python train.py --n_kv_head=1 --vocab_size=37674 --activation="swiglu" --rope_fraction=1.0 --parallel_block=false --init_std_o=0.0 --init_std_down=0.0 --optimizer="soap_variant" --lr_head=0.00587 --grad_clip=2.0 --steps=4571
Each number is 128 + 24 x the weight over its row's rms, rounded and kept within 0 to 255. Layers, rows and columns count from 0. Numbers have three digits each. The size before them is the row's rms in percent of the matrix's.

# layer 6 attention query, 512x512, rms 0.193, rows 0-42,128-170,256-298,384-426, columns 320-383
058:164163139144114146109119118119124137144146157165147089052141133124154135116144072134148135119113156135115152096153120153106121153137128098136120125154129121129086149105124085171066120184112125
070:128137138135116119134114133158162127083125137149144137059123155114118101125133137123110113114136111134118132164177100138134112109146119106155154144140096117096104153090132085124042117157084116
062:144134118168122093111123091164150112116133149157170108105096156095129141124086115103073138140143144088126103122141170162129132141118124112150146161122124112145084161108114090153083077152106123
067:120153128153110118079123131127123161138138132160170105067114140144112134122111119135127102071106129139119140128161105141125151112186091101124153134136127115171099155078129112156075126172091109
057:120110146129114142139122136068143129130129088144093142162139117150106109131107131139117123163120126153172123131102131127128153125150141148153139110150130117156156087170127187089160146131115151
063:152133143120133141136141122077115116152137154149144137172141140161170189106138085140150113168130148139097121111064137087112134117135088137132132085126137116169137103110105134134113159106136113
072:148068130174158127141107095112138122118139113072139160122093111134118097100105132131115159117161111128112106164133125099126098143089123082178129165125146147118138120131112154112131130076109121
050:142118155115111116158092135142129161159133102144100135190160126127136106141105128134117148165056173134122118140123130098106139105115129147139108144129158148149163120153127164116167160112134134
077:121095125101154122143102122167159122141103099122080138220126125134105118174156113150121120142099138122158117138127118119115131110134135142116135119128109091141124106148124157119158166156128128
054:129114156114147092172134104128140137102116124104105160105120107149129121110117147125112124097150120128122152170168100148122151114115126153116145121169129148087159146164130116111171112117095093
064:122157121097094145099134176072113147139110139141161121092107147161157159123113088140146104108144154127103122127139141104117138184162065105158145117136119157147110140123111135124114112133074140
066:131128140104142133124114126092164148136145097168110182175127115172129163135099103142124123201106117158131142108088139131096134118113129186058148079123147073133185088147134120108152172138138136
068:143099125137167174132119109124119147113148079127101123142129116125111167121115133157135138143099161132155097122131123169154108117117131131122102150099168130171141103168119133078175152111135111
067:098151143124162121177128162125120105130100113153135102124116146138127077134134128118089099119184085117129123163167120125151122116125174121123116148137142176109114123100132110133119118135132097
092:096118118076136135104116127141105122158131147184134106136178156146101202165118071118109121135098157111170133101146122140176142098141149119154142122147086114120161121097123177137165133126145133
068:128120118124148168141120100152178130141106088169099171134171118099073125119115161131137143167140083139140114103067085125108118113123141149149122086130147101113145122183138137135100133075154119
070:158132157117127154155105107157141114132115134082146116141105120129105078099145135120135143156143145118160133148155142141099108124099140148132115149083137131111187158148112099134139091122164110
059:193150113161158124098160118104161191126116132152103145076127102103126069113108139114136124104143169148101126068124148114163122154130146118149137128084125147128123107106121120146128111126096145
063:129138090087132153108090093131110093137141181120158139080115143126121146141154165162104131091082143126099159138140187104143116101138099090153148151099123160168134115112152077136104137154117182
077:151142114163118153121092131180151097137104109126151108143157070101118154130165121134088142142171126111139151090149143145128118153103127170095156121141130123108104079150133158109117072154101108
072:172120130135150163162128101127093152146142155088106153184120123126101126135132140125121136168086098132151094154119102129124084107099127143105111078079144094136149124127114148101160170083168101
071:128107159131114123190112101149173155152116106107110141148110147130123124111111171119129126135195180119146123112122118086132137079146144115139110135135145127115127149160162125141114103135155129
074:083157153118085141150112102105080125104121098167151161138100145138139127148104142105144103093138148129113120181130128133197135092155114106117163107100122109135112157136120130138113135085137147
077:146123092079129126121107106142130136115135121134122132128101111120083138132118169129172153104142105137159113116102127129146110123122168132163100130132099123115148107138146115107100170100172154
075:137138151127099129131127115129122063136135153167133111106179097118115069128148154097130102091146129144109155127089179152123161133127156122123133120127149150140129162104138133164134097123131148
070:163103179136106133144126163121122153106158108097103122167101099123078138144102168133099119188119071117123118122109135134115131123106149133088138106130144067106196092133118104115162183133122115
084:096164148162145133094127139143094106068145181115108152110144095103103102122104161107108088105142129191120127158127148118091099102147107151089128155084134129133175139125143130125123155147130148
086:164135128090110135119181093126117131144136130156129117103101140158111125130097094120104164167150148103105091120082105130085131117090115165125136156118093135068149130134158165104083102133087109
096:132125116143096120103147109116104161147151122128140131108139147119165153124104143122106101139146125132109148133150129117126107150153136100161160091131132167146145139139148119124102158130101137
077:149125108077137109109161149151184148164147140102125135148105113159139192148156103119110146119113152101143108144108108106122113117119138141132113141142102090084159120143144124130116129090143064
097:099142094127136123089109162144137124180136133114120089153135131133152110092146109127115156104141151099098114145096128138121180129152119150107162141149166113117154111101106152184165073100112102
084:131129110109138138143116121121149167134132102094088178147102155163152112181124194117156096151149136121158142134138149138109132184121135144083131113113128088118135114118121127115140155119111098
093:096183154126128125100107107125071149152147130162113126142130111117154157118143123133101108148168171170164111136122106156127156106104136163122157113105096146140099087127131187113155135111143114
085:149171128164141125095143098094154116111111179098187095096097116112145051067097136147150131155084107160096116134147119141105112165182122142127090117162128132118142136103134139102123129141153142
093:125171120121162111129131139129094135119120148130146154157115094118135079113146063134107138109125142115150149161104090140133150122094100141121110147169082140099161113128137171116101162102106152
089:140097122110123133119126118147132154120142110127145128116110134150152092068136131149109141125093115127107139099080111138123129083144087129178121173151121131144124165143153169147071151150109132
098:114113139109131132117120111106138165120152115163164179154131188120067134111105131148174118134113126113138132138115132122144066130151165147150095142128146131126110094145118138118112121094137148
099:142153083122138156164112161112131132128121128168118119093107171112145144137078120141159119141148083056152122124130145170114098137078083106129152138124148174123090138140135106089122120148115117
099:153174107096118103158142102107123139128118099102172127117136089179154149125148119138125119087131131143108125135130105151154116121127134117146097151126126142118146105124118137149146117144136133
093:151151124102085148087143132141083140145158128103138107128126096159136170120114114092116132107111111133112166153145083166117126128185136134107148139102136136135097127101093152165099099109174106
106:148117142141160137161107126126118151136117180128099160103110129109116121156111113143096113060109101124152146114168132093095075170122139158113148129089158140128138139133135132143149154148130128
087:110141150143113159079150117150125134118152135152108145121089156162097161101098136149108137140052129147138117113100143138126161116155133132118120148091134122117160107171131157152138114130144125
109:149170117153200117120116116095167134132080119116106075099129107101160115146119111137085147109127074175158107118143110145135191142151144145169124144120132106124109182142164104104108091110109195
071:182135129159132129088137145143133159126137123138123123111117127083143105123139167146154149127093138099094136103156124117138134130167102159128099144107088141136143125162108117158114084175133125
073:154131157162140102109128127140151124111135162118135081120101140086128128127158137140140129169118136115134155128171123111118111168128107157171071144140089146123160151097139121124143090152115135
084:147121148134160119122126141119143158116121133097104118154086149097164107105173159106105136131158115081108182142137119090131117117141115117115118138093110132122109168100142109147160093154110102
073:156106140159138172091119138139133134095150171164123086100108153129129125117129173115168136144094047114109120165143123106150148125147106147065082118131117129124140153121117123138126097130144119
064:089099142099165131118109115121130127117137109150112132138109127158116112174122114131071130117146131123141124082123160129147123124107120094145088168103145096092131087123136121133125136096102144
088:174142123109116153136137113144176134146119109141135157120128128123127149075103123177120131159146116121116131132133160148126116153156127114120131108147111104154148112172112159147103152127144117
099:129099164107156159150171133130101122131153143111095114136148114119153153081143133115141151136155123160114118115116110145134117125117145099128114101164102164159114151146113124131172152132124169
057:128129187087127124152144106106070123107127129129112095138146098150145138158126081130116142085142149130125170065119120151143119083076155085143112137121153122144098136127121116120140113116123156
090:103134137116135085142157104130154113141093149131119156121122126126103141146184128127106102129165109102169098153093149145142139102091139087157135133139118110138129145124156154111140158125129151
084:110104158111112124133108131125163119145124139099125139103138105155123128136131105142128116092119154118120139135127124151126133110126140107152118167145141131115150171178133111123163106180115143
076:138176149144114120084129134143131157123179156164144126091141109197123171102105146122156127106109135149093141117133171108125132138144100109123103124115169165108096106078126117115059135138071130
095:111127133120102131189151134147123168125102134141132135126088130133159099103125107156124089159138151123141126141116165133112126117118146125152140155071115104136110103134121164162124098149123112
101:140156103114133121100156103095143104152117104091126133130136106105179128112127132138119130075114165125144136104121135160131163136102123120098127097144151106158145142121149109108130158111121162
106:151119145148132090142139152120100147125125136171129110129101135132084093137122146132098083125134137098153150138138114161094129104099135149135104113110150192160066123154123125120112097144112113
125:138141089129097159120137130118103142156096146092135112092115121161139097093134146143122090085129132121140151097136133125123171111110083121140164121102125110163120119112120142088148101119125155
098:117121135092125160157115135131145087116108114093135167131109169118139156128112184129153109171138145128149116077148110098083147098143139119077144071157115120105148148142129118080161103108191149
094:130128137108126168137107120124147103129112126093131134139128141111158081159116134135124144145115094114143121122125126111161136140091136133119149118152113131119133155162099156148146098143156154
086:143084150142166136097128152129144143133136148134090139121099181129158131085086124132164154100131114161081157132128127121175128156137101136101149090115133155151095105078131098136148134139111147
096:087090117151160169132127139113140125110144150167168114147119172164105202193110127123132130134075067161140108162126131127120110113123127142145158133119081117106138114163127138125119118135143123
102:109139164118121143155116103117137138163088117110139135133154149126173135132132125125135130150102125145158152087113115142135106110152108085124168116152087114130114112156141139103144055150135162
115:128159143101176178102122100138147116113154143120182115141189093130110076139125126125100145144097114122166123123102129132116147112110123110120080111126143098123121094150132154105127117124124121
105:094109091087088121135140105098155164160117105152115142176117122114231131157133087156128120186117113106134101126106116128148196152134141111119142156147145062155124128113159131154174139124152110
110:109129157087122143122065129100094093113120119117178108099136081143146126185158152080084142124110145144141111110146160076174135104140163086121164160121116132069110116131140146128132138126155140
101:121110073159166120143123195165116129103097139131107145125084158111133161154123137122137165161124091173131100116109103122131132152129141102130147110119121134138140162139131116134137125116195134
093:147157134138081094116059106137160123145111182158128149119088159130122104151129182094139100128150123148099131155114182097143117173122135143146165156096145172143116178153160101138096109102113151
096:129139125164095134144194148116146135140183091129108139138121131141123121132074112151137108135105126148133120143128139126114133088124125159138145107151147057164146128116122128090155153163133095
123:096108084153151148129113114143083177147134114156103178094130161161121101106133123141146146124099123157163111172116162122133110115160132187132099133117166079136135105125135175156107173097124131
112:148148099135091111127138113118103130068159163104115149145128191167126116095138125111163126096181133082139087099096174134144146168041110125120134152100150171127120093131131171128105132130091125
130:131122127156141086127122147124175143155139174161132093125123151123146140115124151139118079129124134138122127144093159092145126076124107110127152120154106131124155121094128088099149114121093125
110:128159131121127107111107117156140147137163130128117159133170108138109162115154129121142131114150165095115140137105134128116138149101118133162131148132102099151104125124158118168143081122121135
122:099100112152129138120116136137136132155127150144115096118140148141142119134174132103117118104153128116136142125127172150154124106165136139148103157134135137147120154150108130166119079103140148
126:121141143152138149126115149129168130111141149143101125206097143112167122151091107141129154146161138085139090179124107129139160182094073181083123091125124119155109122112139116129143105142125128
114:164175097109117138118134127106064152114130132102134168110138124152135101130114131112152113099150138178137169104158120162075170153132127109117078119100151169134147099098117164150142137116137117
104:115080095141141181104140115129098145113178131113135070173137135133149105104133073130105132130142111154129139117094130125117082163140103132116085084160124139171133122115160123128137126137105105
113:120130173106131095148097123106130119129138123085119113162097124107119141124114077158109157120119159141126174146113132137133113126101125153110107151144106074112202098101130117141139155105145120
102:127138117091108160152142091138170152143117148116178145125136146124138128100132136107119117174124126138171108132159101150151101114121131155129121133129130165112152144127155141067089096130121126
104:169121188154126104143101111121114113115115163128125131125106140078116137138147146132140109127148161122155118144114091156102090120095149174163152116097147175121137147119129147090121070145117186
102:115115096140114150137099157168152145141118134182105143118104186098149112107123138118155113141119082111083152144099143160133132162136111102101145127122122152153133154129118149155142117126099139
096:149182162175163096200141129111125125126167130132150154093110127154107101127139160136081157138135140133092102100133146094152124089139152145144139107162137109100127088124105149156141127138099101
106:130153108127089143138141150177155139147109171121150120081134127116136149157140108128136127106144123124117128195137130158065155061128119152105175133123122123116134129104113179143128088136177107
103:159127113136144156116118096131136121143127188130117158144132166126134115108104124122089104098145170161146151173158131110141094162105137131129155119077145198160134138137115106134156135126126129
103:112120130123126123127164171139113091166146105111124158145081095135106191119138147115118130118118137093131096083123151094156108118104123072137112135113137108129125112193111141131147096095140164
098:164174117167160110116122129110173128093148146114115122119098110108100095130100134117111138109104139102109120119125113136134164115122148143182104150147117111094129111187147110133091166106140181
082:149146141121127122125110138140150118099116144152111164093120128126123121129126149142140147148080130082132155145135136111156129135135137141093140108154094123127104153132099120116063102156143145
072:162146114132124145144126101143170106094106144143147173109127139156150133065151108139125125104124122100144118163150086146149135148131110126177124141119154137125079166132124171109096127177114135
087:130108146118110101144133120103163121133114152107097145130105125114138123119141127117135134125120104088136157137135142093174139129116133127077162150142136118118123165095105113137074154149167092
071:170144139122087147139109092144132112116108166126089105073141149143135100122160108103113118154071123088113164125095138097110128140153118106151139122156133123174119135112106142096128109153129143
075:153161103096100117153115107114129130148136099123146144102151142134087120158147136115118120098091129155094164120065153101092081145132092113148125096108119111115101071112121152109121095125097169
065:080141106157126137118143100133065143152110082085174138126101114122138171170150143152134108166121134127085164108139122101123166092110141120084109106114143071142120097122127132131119096138126112
096:109058138139140106119129118087096138108174117076126159165109123126123130111107102153122129134127130149111126121122093073166155143094139132140158124120123152129125161108113131108146189119140137
064:093148144121137126129120149115117143112176084142156130163134105132102154135115177130125122135107147118119134125098115145102061117118120142135134096077159132130180142144133115129129114107113150
095:119142135141136077137149135166132151117105107132169098118117141125082115114122107118143109175139094129125156116181137117124128095098117145111082133153157131151084119138161154131125119160103073
058:098097146112104117118089132133144159146149136186170115139143154139158135122126106093136117129136125121167119105111111108148165127128158108108141150114146163155118150135149109123170126155098135
081:140119098126083146062140144171081144170189123142085127119152090125124117096123124130129162124173197138104155110115144122168144157143100099121130130110131119141090160105123117141145099173113172
081:142129142130104124123141128090101152152121112109146129171136099172147151154106167146138069176152151155142150151113122142089099113128168147160163100058120117141150138111121145151131059116116120
078:089157124156136136110139141142141110127181092133078117106121083161155109106112140147105135124130152166145126101107122139145128105088152161120115113117155098096148112159164107125113188140160113
079:168114136146145073138159135142097147126130152186093093136141168129157093092121087169110123076106126096148110123103099151096122146130119167118101148126153167121106134100103100144128112118122120
135:087146150102083133145127123125132168157120151115152095142121108129118106146156132113123118142152125077141141161131159131134143145174114153117128172117138091121099133136139146174114065132142084
083:101131135102110132132129113138169120100132141148132133110136155131122146160141148109142130129153115113124137114170106094122109110105153124166115101135181190126102136141147116140105092147171118
087:132120094121109140174111096130119085134144101162131119166096151127168118159146127079124148098147129141133118151136171135154148172140129114150133153155123146133133124174171102137142132137123188
073:158120146150149122093113112112132060086114120154126135077150122112146089124131151107187126107105140160108091082128150107163165147111176112140120138166091138119099076101120128144138172098160152
077:160149114136092131125155130135120130146134168130161120143123161129184143163172118106121127111124114121120105105119165098161169120124143108136108150125067179111144107135166129095133124149105167
098:136134097128086128182169129099110101148129115156137125152147178154144162128133107123129084130097114139155139100086128119123127108142121113109146097164108179148132079183116147076170128136127132
086:148132109129129168133148135125131112110145141097147110131147174151136123145125090124110136144099127134149134151118132159151138114102146103128107138183103102173116103160135117097166179153125155
088:150129110103119102172132133090100159132114149116139110181122158129150169169169140089146118188135146125160112156151165153123127118128151104123120139092148129162150119112112113099131103090124091
084:094138128104122096147118122144147150124126147129145091124091103149096107146151114132124115099126104152118164143148105045150129100183189130137117125096106128141163135146132125108167119116153123
095:134144102153116150152077139121158103123118156137087132055110144096117139159139139128176159131119077139086173129161131134153110104125138131150132122144131130143106160170140108150091091155124153
089:154162183088153109117141106108113110125091176127146089155109129139155100134166145105140104172135148132136147144124148068093125131108132162131155137146087154136127125134123160129124071096143104
079:154136172144151120120125165116148137128143096092121105165130083157163110152102145127128106137112110128113091156091065115136138084120177133124138139142111036122149119101068132145140177113120105
092:110097100106120143139114117128119099126146129150127148095180122128134132115117148088163126087113122128119130158128154120131097130146172137118135110095144080127167082103155155175112169138102177
090:153123116140111145102154125155100116095124124122134105144112093131172104078088165135116137109135152157143116096152112156081134128079101101138172131091110116127122149107164138171111179092104120
102:126168093163109117104132089138138112110131141175147095141152116157153124125103081122123135113098126132141154160104143127108154132141118159169153132149078171136126093090123148107156134121119112
085:105166143074165135101139127111085134104122123129144118133135121169114125133108111139124128108099178140105136135085149148101142085128152108113151126088122124109137174102138147134129129102114144
099:071117144095141153162121151153127155107118118129109140090151119116130121104126112122110143135150146123116096088160102141169148149143182105116128121051166112123141167096116116169146116115113134
088:115160104171097118143124091122135131145125126123145150153117167145154101201171163112132151115137147153124108183146147099092126170154143147122110112121121127134149112097122088145140152151122128
099:095119103102080145122134136175054149130139122124168146177108119136160178092090126092117121131149155131155103143174131144095134135105154132136161105061123146141124096100157116078112127130153120
101:141141156138143150151160126084136113121136208109139116121109118135143065105115115151106156117112107181102147100118099098154117164153131143148090148151131126138115126134120108152143122130125103
105:163101152084175125105140126132111168174128132145131090119040139120131101101152112102109129104145164138122145161078137149114103110082107170094090130129109121132148131139139167098110093102134165
092:099103140091149140121096109160081160103113128107150106117123164135162121110151138123147118121147162139119126128118129137158151098100096114117128164116152158120120181123135145162100127138130104
089:115142160104120142177100092134128144121122088143139112159125132146121151113133108161118166141085165143152125149124103109119098087097111136148106127081145164117173133124111143105138139126101114
094:078114121144174139154118175105139148097106103143116082152099135116131117157118141162167098151075088094095150168135098156126118123131120083100148122084133156126122144131082113118139148169115135
102:139141119119152125158134070132088102115153125109147123139125120175149152153156143147144139117159126148130149113087123120136165085132103163125155115129136122095125106134112144136105119148106070
098:169140099100081139114159148141133155144098164102167133143168106116124168172112114122093134127165098135120176110111047163099139085143119128160170138108117136111085098106134170144131097123193092
091:126093097138123139141112126109141123140140170142120142094149123113118142140098126129134116130166116124102125129126142097082076177127124132144144098138121114112125114140122122155113157135128154
098:089122129093108108117128128163144132121140117136145116151102150165137185081075141144116150124107130139145118104113124076153147146107116082128125117111142122074167129145114099156163155102116114
099:139166124170194143143109121108141136147114114086124068113126103113127121137116150127158122077123119166167123152122148188134185137126168175116089161088165149138092164137162121123097130106124179
151:128136117158173129144115130126118101114145114148126130150147124087113117158162146105132124125132132102129186127151142129132184117131128145145124105125145139106172141137100100176085143130128136
168:136104126179140143152118159143114118092125153085110156165134090099135136134133145115171136130111127120152156133127143128153114125137166068159109155124136120077113188171145138108188131128099161
165:082154115131166115123090113126119135120128143165121154120116117118135121155185167091095120151128112110150107111151157142104113103130166148126128159160123101106105131073112110158116112143156110
173:149130126098093169114100153157148130164121141093142115146157123142114160115145121095075170121191170166121175138114138148150115143116070104137087139117187104135122172127139080122095181143122094
142:138134135154101111108161154127087139120129162083063145144101146124109187178124103159140180121131129118138116120129130113129082117111150154115144144110109110111088141108134133085108147091099151
139:131142135111136127154125145123126139121136111120124139154113134113165128133083130149126095128150095131141161100153098159101140105107143152122147099138172116134166128147075135159093126153123154
141:108130089127172126124153158114109119093115110127089149164088126158121159163162109153115147110111124126138156092178160158173107128102131109130116115143136133109113113146131159135164157133151130
137:171159096146188143149160128163136093127125127124131151115121129129134148162116125129143138107065152124109136115145123117123104110132104143105134129152117153147130109129119125114092086143132152
144:151102132108117127084126129141073139151104125140116127129096154125146135175113114145112116133101087162151126150165151127110125107095157147141110074104082118125140115148112114089142136098143126
139:127123136191163126145143181130158123105096103126104134123148104121155109166116154184113136160101108128097180118147090105170129116168145108107147099129078140149119116152131176142137144142141167
128:116117108130092140124126173105173146134147120139125145139104118122132156135113124160103112101181127097114135145144167128132168127102117123096086127126128104084141156168129079140109133142130115
129:142131105175088134115153078148105136136129146102122119099124146166100098101140138129159113122154123086137133142120181130144140121121136135183119143146178143150104115104095148149090099133082134
115:179139095133131098129145124116107155121156099111158149121159133157138110155135149153075133116140118156146157117108138123098115109113101121103107132132140123188143113100106149073134093154144167
154:100181113140130144090114132153086113113114111163114106104158153169144166141131133099138110139166167179167127127114133104119153144122115096101138124132130150143124126141111143092178135114149135
141:180144073089118102149115120150150091154088143095172131148120118148134164125119133147172150149130170153124120128119134124102135104140136129112157132118161109162160141127149121093155125154150143
125:169111152130140136118138080107138108113121145138105098125135123139121151113112121159124114103133159161131121088117154130105100088129144141121133145138112163154137164163136123088125133171084141
133:151174132138125158141123193138106141154147093112112196112144100126190161150123140123101139116140170148123161080126099122140175155088104159100120144136143132167125086146135130074159135128139150
115:149098132109081121131105137089115117127090115146133161163131144132100169115147101114114140101156131158132106122109135153101083125144144117135151148151134144096119091113138120114150146113110140
099:158103116111116142152168109152130129144159151159138157092107128142097135138152122116187132116138130161134121158131146110110160129129138114100098120079144179126133116124112096091087097121128098
116:161133122128110115101138142143139139149115160144113099103171140118161134116134123155127170082143138158137116109126129117155116154115095124101134146125137169122092189158164087111135126144115144
125:104155146137170151154116096162153132115155130138132108093132090143156072079097174123149144114149139147107162136099125149133111134122126125076115178130137133121185151146139172136179153133116148
102:137147084128160155123145114119134100140125129102088139122141118141089152138119145124119150134154145072106106116136144132155194105116132174169109126116158140136118144114146146151112124136129110
116:152110149133162123113090121121111136125140137121115119109130137131101074121154121190139131131126052079101100109161135102172151148168147142145121138136099135084104107142128111182126124153175102
096:122100110139135131164089108151100103155172099143109160144091130147151075123173151114162129144147109152082124167121126138089093130109135117137120144157127116146132148131077133135132144143161167
090:122134150083082114118108135130157090146121143151137118119105141138115105105116116175126147158151079140084157117111129149102146172169123124100127112154151161144130150144129145151132103152145123
095:111129142159090136176105163179169128113089114141106131139149137157115100126116144107115120113139137160143149123121094140113140133145138131114090113098154133091156144145125152159106107125129139
108:110089147150168122146129155110127128076147135139146142137101151153112124119172142162136115133127106093075146137135109130180181126108134132164119109109115111153133151171125128120214139119114131
110:113116088113127098129163166132139105098122141123071137167097173107105133110072136130110162165131095085137116127123128128092143096063176096101118142144137135156169113143119118135114145136108103
125:129081147109143086131111114165139139118122140164159128100120126103146095130149123133120116132140160159152126160155119130116129143125148156107122140155140159124142186121127130119132097124107144
133:117134115150193110164138159131129121130136114097083061146097153173118136143114123154149108115126132075107136144087144130109148096161115114170115152141086146112136112071111169112170139119133122
127:165163130098092174113095144108135165114097127092119103148161090144126123109109112153089148077120075135076104127100202114141102114176150144135114151117196088119119130122150117074146116113126125
124:119129109140193124116145130119152142136138109132125094127123177131113097199110125146163100111135124075129073128166128133158162132138107149123108105156113112118124111126123170124124119127078128
108:170136118081056096112127117135125104123136171106129146105164128126094111111115124128092138075177147187134130107108129142096104103083145115140107118157127123123127132125136112152115134094143133
094:099094103113122137132143136099113134094140091172102133164127118137157112141120157128162161133111113100156133132127147129159144130131140153101114148143120135168124147136133126132147159138118145
101:132102092131133116134111148116177111164153139104136127152105146125147164096088136122112126101179120120095142136148126131141133079143144123122156104132169078126168145158138140103155149152119098
088:106146102122140146174174185157115117105123142112120142147074146127167124137183105122151121186095171103131089109148128094092167102112125121114141092142115093136126131161148136126134145110130108
091:191117142150104143128111121119125107140186095129123156188118152072115125150069151137139099131134137114126174133119115129113105154114122169128107119070130115130075131141133145151120126180138155
087:186136124113121131118093145169157140081150131118139116120107152113146121148154127141127166117168097141136134137117139117118133172140127125134128074136139139146099141087108091180125117150142122
082:164185096115153103142121104140125148124127146144140114120148118156127137149096147147123151107155106135133076116111109134154198108139155129135098133114106137043143106165158142078140100109106121
085:123143080141080149076144119115143142112151170158118157100156187106058130123151146113173120144101134106099166157117109112153107141098087138127147172090105156140118118163113118122145152120145161
079:105150114070164133117123134147131155127093119118145117128150149141175155144106137140111135132151108173130145125135123132088082157137095150132141147126169137157139113161114114077153094140113124
099:133119142172150119172164133136099124121107111126095140138115162166126135133154132144085099125120120017110109095125173122119154118102108094128111135122097120101117075124120176131160131111112159
081:111147141166137153117139105099106086130100063126090180115106098157187095149115133113130107135128083113159136101148108118098138162113137140155137132122126144096158131140150173116149125109103149
# layer 6 attention key, 128x512, rms 0.184, rows 0-41, columns 320-383
067:125155147129081176096138092149165162110114168103144135110145118104135179096103142124127138158188083144138145116162144108113095148126127111136144122097103140156157132102129144132123128108141152
075:122153156161111109099159145102152119148086106097105151113098114141123134140141124130145114108158158066141128161115141169129110118095168122112135138125116100121135130116098197163148103155067128
081:097131116122127101107140163134127093110143120118130112130149090151170125135109095161127087100138140117071100088133164152108121164113177132142110107153130092116165111126105157124163109165117149
108:118114114109091142117126133153112124118129145161156084161108153126133134136114114173121179156133110115148110126104132078086075134107170134102172075114128077120110162137076140118162129115154109
094:126113134110133156149097135142148107125150102111185120097136147134161072130144154123145134156147146105127127168124129078118113117140145109097126111110135158097150141111124175142131122112148082
062:143135122130090130117151162133102165112136154155113135112106127109121126105147145127154139147117117109195168162134136134122130110172129108116155112086181172109115145091139089132123117146123137
077:136149136107099103132105148128136143102134115112122137137118152147141123126153134098101133129115132101152098191113112142093154106156136109154105150078119152107134117134134122152147111162164127
097:086124149114087108098128127120114148150170125111119154093140120127156090120092088144128142110134120145145078147087123097129090124126132108139178088106130130109139103103133150139121130134143124
084:160132147077132182184164104100113163093136184158155099121153122159123126118107110105100171118133117125090084121079106099139112125134126117134134128105165138111116124119087116151124120115097113
079:148133130178127151138127132132094132111129162131096112191154137149102148153151121135124132172130125102124149134129143139141143126103108177167130108102138145157119107131120146108125185077102118
067:167118142153163107128141171131106097121092105129076146130141116104113075129161137114166119166143152134140149104109101113124162085113121159094139150103138096132103131125130152156119136117135129
070:150131083117144169114129120139116145160151143123128138106132149108122127122140139125085175137093090102075140095167095082115143127157091110146152105157114123114138114146106132125101110162164155
071:076132153093133121133128141127147135116136106087101136147126114123093151129106126113100129129195106122139148092142071140095138092151111143094137093143084112118112134105128135150177128104134128
093:123124155164111162118086139145111157129149078123158149111175127110131132135131116112147184112099123118169101122134184146121160156168084136105080103162136118094080097148148109178102151131116135
080:154114156158159149154139118107155121094114135139109145130118131131150130095146137099109105136154132152134119129131128118088114136167138146088118111116130135118108074136146116152113182108141163
073:154125101149121109141119121128165139149096156150158107101095134086142126124145130131098112111127155164109142153116144118106098116135110121125122120126129132154172109095106120117108112131085101
082:107150120132120138086175093146130121135085145152140119160087164157107116138135109151167113097145158126177108100144126095125146113129151163138154159159085112148170139128119110140126161131124159
074:127156096105066114116119149141097094138085148129137137138099094134122170172121120132111128183148084147150131133151116129115123077133087120108138108103103110154171144144116133095134112150144119
075:156141134125091113140136121150112120157108137187128141128116144123143096123168150131150131164119133122130101126141106092126083086094154146131113152171124086126182117108122143147139165121097088
078:123092108137097139125105099100108129115166123144134096126139131142127094119106181092121151125161100154096096149093120125121160140178112115138099162094132132121173135103120136148082143110162126
079:183114128101113120151152084145118093148115163148137156157115123116155156124128070152111111085132130119117155141156125116107107111134087104213123118139109163162153152119139105137143105136096185
077:136133132136099156156143127138123160102146160120158121128145112123128117108123094110134110080107135147113167133123094154099097168118107089070116114114141130112129095149089128079132166112115133
076:123086118136127119167151127177151117116105104138105129127146133111154125127120089103155101108163157111109153124103164164128110171106157110110156110131100113165150107120124135180126109127117110
074:108136162119126127147111074113148140150146120189174129122128141128126108130151155107108135121142125142120127176143142101136082128165151172174115097133147136130115105098106146100092154113055108
075:133081076112118150157153133105143103088146123159152128144140134099140124119131170120118137110130116118122114122136107138120075151108111184134148118121159086131147093099123053082127153128081127
070:146147094104148157096160111149106114132144102116127116108132128156145154106141136136102157123105172142107136097109118107165155135125092110149149143112120130116094089111133148104113086126125139
086:151145171158100135107153125107146101118124127157080109182106107097111101134110108123139148124144134123158141142150127102135153125138093120122125128166077115088126091160152122070139121144115158
078:144151134133114141152121105156142125193139129118143167189140090116157159164113114144146151136143096153110167149137099121086106167135139125161104121142134102112181108107121147136135136094145113
084:116133121076113121111083111109102085139128113065131128128137148125108173154101139124073131096140137132109139074159117136079150129137158149112110112136171108137142123149127116126100197111165108
094:119130101087150136172149113124074128139114143130125130153125123110157165111148136129121125136082099165108138112130100109105096101141116105108137116165151110155168139148108124111150164155133109
100:153114134127108077138157116131131134155147105107119150122115144139162128105115170139120170159106098092142178122113107090108144144123123145125166092121128165092114140154118110126139116139141136
090:109144144097113124138130172111156089123138129134156159082136104137136144090123110139105078138119152058136134130098136110143104133140138149129110149108161063141121116122170144087114144131134084
082:147156143096078142161123143096115170110147150155135120134179173095111125136152113144139146157098127151133112154129138134141135105144129145105135128132111171159188140162156160082153095130137141
082:078105124146139094144110097077129089138100135177118103192130141123102125139134178097158091132136158118117106105100142123090096170161107126127165126114155087135139114129143140138152161113106127
095:084132149155162136138118130142132106141130148161129136100126145113149040163186128107148108095120117161143090122153126139138149128101144127132098123129156128124126158099124157127134116150103115
086:141118152095096106156133142117105134146113107178170181104158170123081137100146110150153127139107071150114139111114091122108097106174079105165125136116093163142112096096150134180123136129158104
099:082108144078151147110112126109140134090158126137175109052170149123089122133156118152145164118114107131082147097119133125137147085122124119138104145128176182134129133159163131124125105121120117
085:048159126140150123122151179097155121170123125155125133161108124135132145148131117155125136152087167119129101129114143157088129154108116131114094141138113120119170133113125120052121135139164130
099:119123139118111128176181120101133097138122108130144090151099117184133127122163101136156108115117153113112149123119126151120074138098120114177137145138115119096116113081121146158054114147089111
103:146129147111092141129168115097114164159117141116165176146108096096124179164154139099109117162146094116132146091180132143108116099144169116120127150140142082169080120065120143148116100135142136
104:131094140149112117117144096129157138125149143160111111071114124104128167125113100155138106139141127125121172152129080122124144166115166102085109137157145144165148130117130142122165143127124147
111:145163074157118127119170082143140129132079177134099123122089145156120117110157117114145133124101158141140111121132135123156105115084137079139134130124098150128123107114152130144088094113115107